Each number is 128 + 32 x the weight over its row's rms, rounded and kept within 0 to 255. Layers, rows and columns count from 0. Numbers have three digits each. The size before them is the row's rms in percent of the matrix's.

# layer 4 MLP up, 768x192, rms 0.129, rows 710-732, columns 96-191
092:139123096158097130170118129105138141156095092114090095133105081167133105050117115100129112092125125091154196157000134168136091122161149195132134159065134139122137089101166109198097121112130134102124126149166099136165109127136120130142183147118059126162173164050144130124143179104186101172
107:103134095116114146109170093073151165137161072126167042118155119151141128113129114111133163112124102097110130130137165158166172100128161121138113130055088125150105147176119113089124168065107084132116135117100148138154126056131167103087153133129116142127161147123104143162117136143095100091
098:090155109091101087116158126100129137158112159118108090116155152115126113145146135087108108116145082094081091115096159104133169124107151150106135095117166119119080095088144106157161116167148106116040116124135179102104197104120158180196120099147076123101114153114121109098111110131153109114
092:182100125054128179163134157108149058094153090196093130109145143096130085117105120180137103103085151123141165160143134118162098140123054106105144172119119152114130088128115167130133172099161088080151088091177137161130177106112105133173150142096119129109090174131125081123131097165139131137
097:126106093178099168119115126169124091155051198080090141129154099119131165101103085176153135176113163073111113107127159081147163115104105147112172144145166162067126098147091112132145183218191166132080101192129131173103059103107116099114088083124115094062096107141128133146096080098105094114
104:107121181142104107143178115107135206058098202142109146106167170168126097092153119102084130112143142115138078130157146146141139107164093096078126125184135118054102144134162080050111179137109065122110108134082148132109121132120085067130154123053161124169067105106153122183114044224134115152
104:092082132053136104173101143068105141122109144121154166156135163152123136101174097088127163093145161143085106082134074083156167102128145155149068128123071097131164226131129132123111171129194106169143115105121123157056096172070148135117108115072110154111134107116095180080106115160157119109
105:108121069129170120112130172198175114118121133102155166128140157171093118138127202122122123125118138100143150101128131149176118127087116183121118073088119111123134123091133117116134131136152118120104147113140116170098169087093084175144157103098138095128114143213100123146078140129141117138
108:139122128062103096119127140112123112158111113140103110128164104137145096157132115181135124092103184147156175174122084178200120120175098111128071154128146177124126162065106086037128126171109102097110118120165149126146132114136119126122145084117033143122203111098118098163124211108175125090
096:092171077115119152169156177195117131133168122114131120081126174127122088234156082148095111159125120151175136173141149147137110109109085135148128182058124178107130117128121176107149145131190154113125166148136130155096113111120062122155122108126092125125118164142184110127084114107154096192
101:127151174127081190090148127096098144142144104112100139112118112153114114163153177193095134108149084106147131115198116134102166125077140171136146129147104121059121148186147211134114195123128133153104118128141131109110110161166135091166168140128130144112126149173134133125137141102103113126
090:150112144099132184115096114112079117145180085146104122143161197104087125102123206058089095142151112126117164121179187127112077157152182154103096137118172091133106219138076140163177135135148163150100179151144179155139138095107142185191181109091148081136148086150209091096187133112172146123
100:124115150107048138197203109134110107158136147136086161121186170162139131113111156084113131139140057153067125095133140163093054130117127069124067112092127127127150122146138159132169100106130160083135171131175098158140125143154096090112110165149113074076130112153147135093137094117134127111
100:144034105122124118113128090163151173124120178127135149122050115119139139118116136148103096173035152129116122094114111192152158143182166094121123151131156120114108135108083110112153210129154150184128159159159097214142109137109100113170112120096133161096164131123079062136100132083105162129
094:154132129171104131152084134107165174137097116090085164165105123139134165086091143160140130164123116105171128183154129150183118117084150191134076111130102104089094193161162150168114124183070142205175101170130218086134135130128111104139139096129106144069114147117127164117125093169129158147
082:064146109158129134063109191102131171088178165140128134154120110084116140186129146100133113150131100119166142126093158108112140107031126129134106106133078170117058096096181121112160082149146160175103122114086116126132089132172064109107148133120118067144169095062133130149141141134126113117
097:141131075132123062129179169155139118134147102164198128106113200048166116100107114073165131079124139105152116150149145148177138113107113177114080140112087104099158133118142124129099167178199094127054114149113161130151117165145105124131105119195140048135124137112140151179133138066177153110
101:117133166106139092081102146112201147119130097138098108149124143139058094109132123120090133115138112176095086089166093141037177120075147129093114195056130138144135102105095118149124134109094151143050096101139154160137136019078117078055125086117140189084143146157108117150128156124135099144
091:113188112136153142129161117160111129101166119175131153148174090112104140154110131149104101161129094062094126115111144143131106129100184174158119133117141170092095134141139127145119167119110092164093125146072164048125116111136182111132146176073141150115157114147115108150104163066063123181
100:184121125108144196113122143139055066131136109118149179140054148163143183106080091180129128101123136120134161101106159121104079142072180141091154105111159200093096125109087174103111116094157101118069116100159156161038146118118107139174107118124125113136163149137111129134091115116177116099
099:146159134095136134097105176088097107082123155120149121108141110133148127113140166179151140111067103180119124097088138171112188150120156104098089080113163131115122125108140100165093095158155087113128192116157079140140111155125170151109135168141114136174110124103126206164133206172082126101
095:107141086123072116118101143078152148059180099124144140072149160174121155144153148071170132149089143117179155084137144152097091085166123113165118096123144120185160110116130172151154134154144124143116148094077153131099112152073095153135076161148090108087115138086166164101161111146123135123
096:187064133141101116143218143143105111155064065183121124179153147156154165107191160114071155159143138133135075123100086162177083129149168125101125150097092147135133129065097154137162101126101144124118161133103150165151148100129132151186120133159149091146105139155151172126097188132145117163
# layer 4 MLP down (transposed), 768x192, rms 0.119, rows 710-732, columns 96-191
092:145147141102140112136127068106142071172088094141160120115139071120072124110144133099090076129144150095193138163121163166099174145120166120153123096109152074129145119134174114077108162142139102163151150144156058066140176113088170036100149097130118170108154134099148151161132183099145160084
101:124103107169074162149129114087122129142206098109160120104157068182059183066109113089119104095171132162074053163145130098115121118101154103170117133161125116136107122122119094138159169142108102148139117149159122111199084143172135170161066192097130153093129135152135167161111106137170140173
096:189093165112166140128128139158145155200146098160122141123129162090120112161104156129146171075129144134186173111136128111129105107175145107135078109134146115105093094157119106083152137085131125108104168126144082067106146111148144124107160134104176141222159091117140178073142151135170102094
099:149083158130113151120089105164136093159173102109125108075106107091158094162093080071143138105114140156103081125108111112150143155105145124118099176129124189139135103135079125115082156173154067101158081116100112154178163152135105127118108169157178128131118163118156104142129124083166195125
098:065129106157092170134059098187109110129082120149160119163117142166151126101126155125137068157097164133155146090133146200123122105105123103116197140091134154118090127142107126130128113140142155105115166117139115149174144169186131126143128145157173204082169145113121105129132120151182210191
096:165105206086107182057123108129117100098176147131107126096147143093157114143132151134042127127125210151156080160165138110092172070088097096149162110189144101107141176126109132067114180109088121171131160081065126102186208156121124092128107140176190162084137152110120138155173100171166076137
100:137109096115135126128182150155107084105145081139147200160153131101126098140095138078119140085142148147124151101165144132194119100116144073158082140097078119107110147143131134111164194167130138161170199161122130160182115079128170188168234147186097127065102114137107144143152123122129127130
101:116090168149087179160086103134167067112100181154058080166050108131155115112089166148134055124079110088122190059127169148149137160137095163117153170120139168202097115128148150108137162150121084113153050146122151163107159142110147122095143072132117118115110109027133138185075125114137158144
097:136094160158113159061146147133133162135125153097119108120139098062162129139093148110146149138146182164077076098147129124109101116065113147105171080151091073167092160145151132075178126162141100117124149155133143098149130133175139173128103084122142131179084096186128087100128158118132109037
088:093091157187172119130076097107149124138080132107099143089164121121141107049104139169121184159132117050102103169159104143102150144109080156151156166130096133134178167117112159095142072129126073162072062108149114137067203153128188134129135096165151163174109130113145148117120153140086155109
101:127145138118123122102122085170115142113170170070093095133144134130186125151159099120154110125114145152146119119096129121078150139150145136133128161175124092120126125113167178119166140096121100105139138125125139115100120050148127092090118102166188170071182109119128151158157120096105110148
096:099122116132122131080070116117096127137160092086076111169138130108100081119128160051100164150083105150126114100139162052107127129137153126147144119105146129182125165129079175151071165096132105208090120128139143153116109185155090182128156145136160129117158117172087103201155160135068178143
097:135113232064093082129096121140114115121111092118159145178152185150136151188142123159118131167126134094083105142106141150105050079108121126080142124142089114125104093093184173172151167103115145106088186159118078122105183150114101168096146069135097164089162126162160134096175097133148104088
095:119120118109122126143107137168162160074094157151074114097091102068087106095105146100088130136180149088073103097112147152152118134122170160141183134121105042157099116175165140123141104166124148171094124129127110129107121074114154144131157127124094091104110078165124090097131117144146152136
100:106148111108147078137176105123122197103064083154140105085122158100114164125145110129102118127140167130131103132108140170127182172133159095070132149163110118153080141100123115099140168046179157132078122108085125115153134105077134210136120121127118125132167192130160189142081068116141106141
098:136127077149087124147108052179169106068166110144124141141089094129175090154160142183119103182160071074135178145154073093108103132053140084120117153101138158146141092124137095124072096175118118155126166106205123179116161137173062067163090112141138148147128132092125148122130162098157137166
102:123141162146153134137077118154153115105164158089133149111118121152168135151110128089172130170149097109114139196189127074124132065178128116107129185093153164101144152110073126103084066133113110128172123135090149088100167101144140106149040141124181126177102131152139130124167129136079139145
105:109150103115198109120136142099116060147146091159141141132113125155093105133121109081126175127138048149174155149123098152157114149104103133100126171115167165098082106118131113092066147159167177144056105143156115174124155117160130110111170145142160129120107168055191133094092147088073128083
097:155136143154111106138143119127178114094179122157143116204155150100132058113132097170156110141154158113171095088142098107130153154124134102180113164123156090121127149160144130132105100159120194090100077104185153156136066208134129074168124083158066172120176107136154138140148167069029125160
096:116141160140110103196112180117114097144109158166142159145226144111152150119116094125144155128092211121105169058182134173105132101145101142103118114125084120071133139132090083166168104055114168102084119113102092146162170205104187081159157112114091104128113143143094109096077134107097057160
101:170101122211148105142122121116131118097138113148145145117156123146074096100105125117141151129136094091135133119079126156112135119083143104135119111166130087180078089177117142151119136119168162111115085176088186195156124138145165176103139180135136145081159091123120175111173108144126165178
098:107063154217130073118127114179120138086191065087126120126150134086141093149166157072142112154083144097098165143151135087078117108102105157139152150146126096130160187131145148123106183168152117152068122123166120114156123155125061100175098154136120071146120138111128148184209137146098090115
099:124080147117109137115136156145116184120125178130087054197080118118060114065112154156146164130151184081130188135150128139144090064144152104137102131137127117128185144188120087121129056091081131095134100152129197110138104154079134127158182144107108097069153157083176180136107086097088165139
# layer 4 MLP gate, 768x192, rms 0.131, rows 711-732, columns 96-191
112:177183086149183120137191118166152176094150140132148169090143131098072101142092142186136150153103178051119148120138119133164115159158170084097136076053075175151141178096098138090115157153112129089130095111115142073092076167068120092138136185106157115118162075159116170110102156138168146133
093:086149120163105201094113039067138115153141206089158169123103143114135120153162081155136100143111130059132148146148132112150175139128132160121142113138152144093157143106069036154175124114179116156129129131069099142122119123157114102141114121109095100168157147121092161096153131183163117144
092:156094110124064081127096133151202119095148135150187158111131082134111174120200097152131137101057103183095149133113099093113065137152129108108132160096186148096138107135106173119099026158128131113141108175143154143090138166122113149158106133096108149152141161121090142081114142135121164114
096:101138148167130118142167124133161127120158115160066107143147118179089142167125100108153141148067100128113161112121170075090093154146135123168121148111127061173095129129132159098126127149114166066117149096125062112094104134122092216149159102159120128197085146130151166130096110079095139138
109:152160057110111132109170115159122141127160048126153144095077137160108119097172087151126152113127151184183138129127089136125156120124133179148103155139163156109123145134115059121134091092128183112122140108121088116125183098141151141110185139135093158144064094107183096119120073117196145076
102:132115172129122114115142148186095154099133139168064173123169131119137139060126123101183141147115071152066098101129142090106187108070105169131064219119114100096214125128133146108126133102061159164113098134179186091095112133097136132122125132124142136162151122131146117111114187153141167101
101:138101149147154138102149140195139139158169144140114160157156098098122036158138125123149186128107083111126133129101092185164101133089140102090124070147067182123086169084135154109102115098124131082123136128105094125155098135158167157103110133112116094184082188088145097154108142166159114108
104:104129129078170128054156115129163175083104113117149159114153161083124116087087161151168076034124100133121133110152147112174134141147102132126082093123161154087155098113163140145150143136109131143119150172156081114173115096167047108100183081132109126134111168155129158152167135134167112168
092:097150067143112129136129126159144114127153145163104095152157153166143139160149141160175142086169194125092151162134111169107140131089182116146120151105100175108157127105142162110151076125177187182149109174101118141098133191122096120110130105151113128053093186087120096053113105040134118144
104:167157151151113177097089098078106155118204135145143200096154162134110144084139110126154057047136089188128176139183133136128175059116130060133138085108141140181096150116165137186156111127125146157127116094124152142177105168113136102122183129134169088198164146098127136156133155141156146103
097:140135121172095077119147118123132098063122171090184161068041072166158087092183111106092130114099132118163103192172149115167129111082125088157154146043099173118137080136159124058128151168143112092132160140087135092145090099077112143109128159063104089136141118106112139116089143140100088127
092:084143072112100051158164102129095158148138079179094165099121084135048112142093143160110110137116081063097138156098142161129049105090173113154124130135134152119115125118108111141168156134121131115074159119106108115067063066134142078143130108145146122134080141156203113133176147117120146168
106:142114149156109142077160098160127122072145146199102114081204088168129137176113048163121177161164122205119165132148060164125144100062142142152125151129171129106140101141173119082122147089113163137126161182086179118146053182129107085056151136145102154138123097126120144187145109179139161118
102:153082090158141113077105099119137119144157169085143122081151138046192143171194150138149185137153100071149110130163136140188101100096144115177114188191124119110125127093168098128111140131100174156132131133107162123136142094160188109124160115129083145147197096138083127115106101171137161177
091:174093138141098123132146128175157118137147113098146115167187115121159129065165153199150153075149198139105127136151103140153127099166147207069143200144139174088125152173083092116101157090182103125082109104107175137125155142143165140138157111123104080131095142136096086096138136109106160146
095:155079147138135106139138202175101146080121112182125098134079168138108086107127116086176150133146189133100075172150122159117062114121112115147131100170102142165136164084141122145147105118067121060122068111216160048064098140119111099170125128149077132116138158123066108142096135142142064118
104:141086168132149155057180130208087092116214147127140164137119114157178176161136068145098112179131071144133167139150111118094161134110130172139072123133151103081137145148135132137104167119153057054168102155103101109203138145135098112088116127132088070147097150107117169088148091143164168054
099:117141134119121149183116049103176090115136132175149167164122077161163120135080104127173109088094089128139171119122069101122137163138136194096103210084133116112079120120155162138103155152168169142131115173072171167093094119127117116159070169066156139146059146142111083112157148115178097115
099:175089125108144120175181102096142127169069110092121136141150087098114156065129138178150156123141136140157143131173134157141124176124136090077105098185138152097093107129135148141162131134075173094122137114160112157116138161141063145172131159127116125112096114133124225144111126132138080125
098:096140116130110126098081090174140166091109134144148134167133154130121137121114101095103086092206047161094103086142133156085097093095167153163153140052099111104162075149126138072089165105115174116078100126094107078147134099120121145089150080141112145148104095121112148160099125126160034060
095:105162101168165055157171148086120109096119162129151110131158172146139190127135093189112073166147148162086115073092095128166101142112131119079129150175158086148169096132159086150108128176141137115110165161134100118130191152108069114130179165137093073127166119144160124090156140092144146101
096:077086107112170057122125106083147122160114153107122094184104115126136110071134155113123135110159162144095137154125150132167077085088117098109106155126129071077179103128086086184141161192124087146175105122116095106086075068121128122139146105164109152076147152149108128074178140050137226121